Each number is 128 + 24 x the weight over its row's rms, rounded and kept within 0 to 255. Layers, rows and columns count from 0. Numbers have three digits each. The size before them is the row's rms in percent of the matrix's.

# layer 10 MLP down (transposed), 1536x384, rms 0.107, rows 215-264, columns 64-127
099:130148133090132133105134117101095099133125168123109169108135176122110123093122127151115157118162112132138134169118158111144140157128104146138145151101137143124132134122126137098135139120127140
100:159116121167133071126097128140123138120132105125151161140131100128133135158122165134184173150131130117152122110121142097170138098125136167137169150126129142170138077133141126152135137123129068
106:137164166089160130140143156130116129130125159154109089118137148205115147116133176140108119146114098084135116118149154098094112120143166112120106100115118095118100137121135151162172121166151122
102:084150132098142097147156083172137140109151129115133109167064134115142124155125135129123115126100081133086137144167114111106142151151160085094144147122158139087110111093168144154139144112117135
096:105109125084144143090122132117172132139125127131147160130162166155129182124178138133095147164121147111113142126139109125111096100128106131135140135126087136092161107171113127134144126133134136
103:111124092109120128145096149141133136130115145141186132126071121129142090102145134139106139139164100154103109160105114076101141109107174154134115164148108116113106127138101140136131125120159190
105:124128136143064172118077129142111083110151149113126111145103136151120085134109095131154140103134140144153177112073163148131123128121141139114127131142107096143133113099134135128180157137142170
099:110127157146158113136137105111114064114158145170155127098078112162108100106147123142112122116151104121139076157142122134119142141130115154122162143131140092101155170116143138130141145126124119
098:113099151144135119152122130111108123145167077125154148097121138094098127135094155152149111107156094120116117138103163134093114096173125142124139073099103095137132142138143141122092131159187110
110:128115157145121104082139110138148153110088149128125107074111163117148113148127157081117107145173116102120113125133115116139148113138102084124134131134126168133093124132127150134103169129162125
101:145134106151126124128120112130107090142137146137124140157156120096108143131158146124112087105132110141104160114122122172135138100107154109131111131093157159089121116110086096120132118130103166
097:129086126108138134151133163155156137158130107112093109107137155128155166139106099134161124147124115098125171102153128150130108126090151179148138138161113128140125102140111119128116122160145114
100:140110137161140066112158113110142123097138114149175135159182140104108107161122145166107127151078125131153126147126148097117176124126100133107146160130152110167175135127122118152103093116116103
101:148105140098134143147102142175126133129127147112098119118126128130121152147155133166078091139104138153126132120136098160128137091133123131071125124087095154120121118124104111119124177181134139
104:105113082147141125122131102106118125113122115157107140142138147151142156145149127120118142129100153111141138144126141147128106106171108139111133170113093149117142108101117114155104149108115164
100:113141117115141142157088093144138133104082100147098154151183107148134104143135181117150109173124114134116112171164126127125129118132038104108108130095136105113157147193125086078112138171116144
102:100173126133162120123122136108145169139174111102116146116170189187106136136144154119092144188129083134091169124091122131175140173073082153080144131055085120114155134146154132073115118147145131
096:162115123075106140132087107137148125110133116125149137084150108080155161126111100142122147160100104155102122105107165185087147112102108152108144139123112145145130109168174112144149130144160139
096:095132110139123125099106142107128109111145188147124138125122133136156111129135192137134126147152105122140106098116129122134138133154109131147143132130123122150140106127111149122105142109158094
100:154101148139106120147120137133119130127147151149173134122172101119143119129100143103124103139133087120169162137160093091103139102129106116087126134134100149112126156129107117097083079122127126
094:165126123143077138184127113122114108115133158141160119108127128153077133137142125137113123126136104101114120130161126115131175183132154108093104177103107165120152127146095138145123111178147118
102:147139138169132127156125123138130119149109150139174143152098130105110075122094174144120123136138101163121132104127130099117101141130138155091159158115127135126157165108140172118116133095155123
116:151096145120090137155112167136163167142086118105124130127120108106091143084138094108100112103152120116153122135133105140126139169101095088128156127100104135135120109135120145123120126157156102
102:141110088127155114071090117086107145159123102094110142113131128058140079127125132107130118112085153142096144149118152110128168139159143153120164149151145105152177127166153107111101135140115112
105:101119124119156143124161143140139111157109137107117118106121097092128132108150092113057146126058096100149098079144114125074133140126122138119140108112110166125140110151093139150127134129143121
107:139158108135108104108136116119121124126128132125093093142124111183083178104184159109128183156128104132110098130109175131112156141142123136131127103122133120080108146142130118114126104133130146
109:149118111168079157162133097095157151141130122149114118156156143158134127104106184096127105152125169132099133144149183110101119123129110093085141149177145128126111156115182118151110122111109115
101:110143109110157190176144121110138115164103122120116133153112131126097101159158097126103133147159151157122146111096133126097145155112141123112129168150139100146153122133149114182099152121167110
098:097104135098163137122112138131153109144126132183135122136154173153097129129128097112086149111116112154175119151117121141127174133141119096172096135179145135159131161133123147158127115104094147
098:170128148143176165152159135124155138173102106143134173116141111117106112081146136093099172107120149143134101116132158098087139116149096111125146183104114123148165103124086122170085121109178187
100:136110122131129150107136054141177103157159101111116115164163148095143106086132149089140142113131172075157125158138102140104138127119091107163155127121134142103140149137128141139134145142144104
097:157130111127109144128125146155134094135124099116072122104160142144154128082081167107129106145154133153138127138109152128116135156120164112176101133132152131126142131151127138147141118105135094
106:126121108138113114174153098102142137104130154141109139134118150143071103104108095122128129121163122131138139113147148078112139119105142137113130140182101092124119182142105118141130126133163055
102:133142146135126120170118120089099119158117092114102129119108109099117138122117135181099098117156128122171130157124100144142145124165124147137154158139117168121147071140071103105121144121148180
102:142098135118098142131132165154144154116126101152091150114172122154116142138128103131122142124144153134141170136139128120105130125107125135149146132113109110151153117181175140162134127149140143
095:132121131149132112123106130124133121130137189094135146149158093108113155095134141153131075114132120120132142146125086107070111144141163126120124101139117158112141129073127151132142109139105120
098:164129125126101126150139117090106155118163112157117125160126138137121108140125138147119168096130140100167110157187139142122130132111109121111152142116111171122116138092127159101143145102113152
098:164113125121125154080172086131122127148134120108126110132157098128128152108141176129140111136130145178153092182154123128143138176146140098160153116122118122137146150153129089126104135163084135
100:144103103150115148099134124090109157101188161133161110121108142132154127112096153072169119145126189129153153139147149124121123125145140151174165123101106141082135119138138148132137177111099101
100:076143113172147075090109129166106135139110090120131143144137150122119107144115105133081141109154113115140096133080134114119118151153141184120151172137084113131152095124093078114157178087076097
101:144138108141167078099104112117120140130114151135156163126107135122120116107114118147151141103112141089168099144112130131134080167119142067091164160150109122139130157096143163148143151146117093
102:112159155121143117145106101104156155168124101139102093098089122146108126173166114102133159140128100121099141167105144098127114116147135138140104137107088104166128151146142099148169142115121118
101:187122141088129082137100089107103101074141152134138152167133123151082139160142117157159120095103135136143133138160191142141103108113123141128125122123145197134101108133131163165116157173124096
097:154152109157145147137093140121141109148139145148109133168132141122123111112140090123137112126132138163091174123131125143136141128102138197153110176126117139144139099142111120130162148120098096
096:135112103155133129171142093096121103148142119118121121168157092124137115160090186130145075107137160119107113123162104127124118152126107172149121125136165106126134135152119157106145144135152116
099:138128094168063167159128101130117129152122159090146088168121162124141141108112118144161147161094142128110092131154145164163107180156148121141107153103173103140089158150159174147108136144109124
103:122066121113160103147104182108150118108123120155143141142116095074137149129120150167136138133121115133112084131116123119125135142122086129142103113110123177132136144154158113147104097147139146
095:122129148148096155148153144126141126093198102136130146107131146161112154140164095170107136124143163102146203140115109123127134129119139101099130163091121115102140134135129085142188163086116101
096:130114122154090102192121125146147126189146107115116137139124150090108151170100157120097172130154138114096093100176084115096150127114127114113125179095164096133104161159077133092131121145159154
093:130148142123061145102100112120128090169143101098093138133166119134129121131129119131145101166119126111160118153108121101123124117155152141140155106133110085123109138095115083111114129117117118
# layer 10 MLP up, 1536x384, rms 0.129, rows 216-265, columns 64-127
098:153117106139118145124128181115093125130081128128131147118128132118099168144162114149108141097150111145129137114119106146109096177140121128131117212146104139082091133097142150146113102131140144
102:117175120160147160101102123144121125131138119159162167105136133121158138095116154130079160163106135116082148156141144133118123102060112117107150150152124114098110113106150120114129112093162129
100:156153153167125141125146150098135126120099118108157122135153106164073085149157106077165097163119166168119088063145109110137108157153150092110130158140118109152154115136145159131150147116103137
097:135082095149121136090141113121122120127153141147091133142124097169130092089144102118151161130127154142119095129155133120125100147111156135129121121113129154120102109132179143108147103132124060
095:134166148082103136104147163135083136143111087137161155136164142140098159137131159158092141138130148104139132105133161098099116145136151077130135150114161098103089146178111115115140129135125138
109:096122103122128165079121146105120112139139139136115080123112153092206151104104157130089150080115145080131124092149174084087141146110139116190102166179152114099129169118129132140174117101101112
101:110117103131137121171159114101178116131062168138110078128187137134119119128124131118113107132146170146146134121140135107160121112117111197110130135133154128153135127124086124094116117114100139
100:104102143090112124121165120154091154153131135116142138112177105127169082126119139146116119133080124120156141119142151072125198124125130050127129132132127156110092136115113135122116079131108102
105:115148087115179100121102135155168143112096092134131131147160122114122173121167136130116129152121151152114095152135124108172160137165094147131096138128140137089175120135137145068188092109150111
100:090142160131146145118155138134123111094133092124128141124118102071104115097127087100139066099127131130122112126116094092181144125125099117106182121133123077106123135185137085115155131154123144
097:123141139156159075120135160077093103093132149118137136108146094102164122094146103129163119162162095144143145110132116105131141124148140133130138127128141131093107132107151152179088166146147160
093:176123118070132150127138119128137136108107133170140135167121106110089094112113121164172093149141124106142156136136132124108127144167144134118112118170096144115116166144129109100112122112139098
098:123165099107161113144120136113098147170174094122146128123146117160146149115118116183101134099157156146126128140107127109152124145108155128107155144143150123150145159117159151137120103101131113
110:134133134150106161157112062085124120102109134146124138129132141110089149120122178143120145140099141118174164152108145120145094123088121137121149135152124158127134141122068096115127129079128124
109:112114145133112114111140147099142114111144151146118138109151114137153126134113112204169122166088169148142140164104161114100059105114082126116120152118170129096127142126138134127130140160155196
097:146083109121086071126117132123160108069098101146132091136143092124154143104125087144100148135108123145125141128127144169097122120071164105111108102142107123115155127170169119180095138146084148
100:120107156209128130119140124119149081134140119161118138179139092136127135107148114129165148190104103111105118084148108145154148125184160136130104130132150158082123123091106123109104135115138050
125:133155102121112143103115119158144129126111129101141121119121139159159136136089113121114104110117182130115120140147152147191147167087099164146116121119157097135137164146116120171124098079130084
099:121119155137158112133173101130164132141135119142124154116102111124155112144135154160146079126125142131135111115127133101113087125101133156069154132165150112063139107180111115157176118103124141
091:148113139131138121105138082137148129172087137151117109131116096152132134153131079135136128151103104118157137127078131119107113144137092095138082113136105127130097076136163136156138131143163146
105:101131144156150162103078083136122131067099150140163119127156109099140107134128150127117091123103108167121143185150148118194136134090170151140148086192129151140105132125170083102191111145131136
112:172124117114128090124082126111104141150105105114160154109172126119120133128068127109143169154137149103171166080129167136126119173121136116141128128125159115096118101107121136116159167119149139
099:134147172095116091121172112124150144144122160135134117124145132121093100155173160131148117117097102086137135109092122159119103097111161114096145078124183117141137126131141142112143116116152149
105:128136165075110125134141173115133135115149113135115164110129141125143099142108120120155094102126137142132127147091123111095106133088120120149124099155127129109121113131161122120146180133181090
105:115124109118177102120101140084111163133157143126115112101123166077112174107152131129130098116127134132154138095104126116141096137110149139134136112131168146127122158129124123106155067130131161
103:100145107092113102139112108104129159163163149167145130165133134132156108107106115123112119110119143114112135128141132106164095096135133101132144139110159127122122109151136126143153144140121138
100:118156151130173129122156147153140152108124107179094151168157162171083135124157104080112138126085146122102092123132102143133098143088141120194125168160128139121082156123144111179161126135103098
100:145117138113095152138136121154120074154094129140148150107118130150121147124132125137084168143148137163093131122114175114130129097084155145129100139138176166097170124111149158127103159098119105
096:134136140132172159154169127119142143091170136149130077168164102133123128090120120065146157121102139141089163106117148129129139139133134104093095101130160142114158095103110157120118158138140121
098:096141132158120158156142129118108116167102102169119113113113152149136167100168154158111143132149112118101103111149134128108131122086128115117161128141122124133127095142128150088117159129100104
099:122126133134158096122137138142161155076143147172187127162162177144153159108061132175148150138104097143154154126104132137130129139088107127094143096138154119170107129123141081127093145104140152
099:152149118139152132155122147127120117114102107103153105157095135140136165108142117108117128180170117139097110102162115107130085123087143119156142119150131103133148136108121128113113138141111116
101:106101110148135089121145126147111122151113123177130089143108138133109097076142136125096066116118127133129108129122118162115100095084115103114149136175163124111100112144131142139161119116137113
100:089142107118157119104126134141148132154133134120140136150138158088116175131122151137122101132131175127098115092112153133149113162140085156181089140147143149082135140131161130149140092141139141
101:125108106077123129111127165110154098147102173113131164119126152157120101155117126120111146115184127143152092118128141139124177125137160130115174104141146156148108131116120093072130130139130142
101:128121116157121112138146143103143125095158118140117121126090123134143164108154131175134120136127167135160157171135146120121130101152140172124108085135160106123167093114154151127199091146101128
092:151103099123111144102132105138121143133104109174160169129153105132098123112106112129114137137139148104104127172138169078112102107111140070148136101106158116173128110123115135161141120145112129
099:081108121124113139151107145122147139164139130147136105162100139152085180129128148161081120116127090086088162123150113173126122112101114132141128134130118128081156145100130147137100129113172160
097:088111170159141131115102121145139127101106141115113182063113090114129144127175149100132145138128158138132120111114114146127090074154170142126124104094152109139129135097167132119122134152138153
098:141147172151116183141144109169154124148138127137163167139138105130097118149140126106128122130141112134135136100140120160126170168134132111141113145105089103106167098124149159149122116147059055
102:116124091135131177127112119129160153119097121148094106174135129127118134084126121136152147135150102116133149108063088106174111111098126144164146092135113107171134091101192145155149107127133169
094:115154140145119080132150135117162119093110080121146086131100104132167150096092099140112119138139142140106135131159119102126120101111150112113110094105108075139136142149146093084102124166133164
101:108115122080085132107157131149143136121110147131159108094071143116104098124162194080144102095153147106135117110128148115130126106159142127153084145060144108089135127137124161125114107102128141
095:139169132124127123106118115115112120108143150149133131122114113121081133119110114136143155166117120129141187103086089123106090120129149144144100085127148120106122126127121121104153098133108145
099:098161139147133159168118123097145143116140115147119107146111126147077106133142081127136124108119153164106162140136134146133157141078126139164124077124150133083120168125098071143110123099135090
101:137125119117108098122146121137142153108121145118151158149137135118117134165132118109100118082151134151170128142136137070096157130126128179109110153169126109158092128135145116123119096134132151
093:137145084097152170085157155151117106113152147170171185144106154139115153123117119130086117136145126100108132130115161153142100071124118142107096112120126159150072142089161139134149134108151134
101:116110119116133109111142088134087126101143137142134095122143093132101154107101098150114108104124147140126114160104179130109147087147150111146124118139141094163118097109104112128115107154138125
088:136119138178109168093086158125110115093138110129179109071108182131140108108162135128116148119106142068097150143142152109152146138124159154140169128124111104160117173145139158134151162154140114
091:087146117152121131166139151095120124104097136124142119164150174130139108093101094109096143131131116118156172114120129087113094113145137139120102133111126185122083103168110128107138138149090173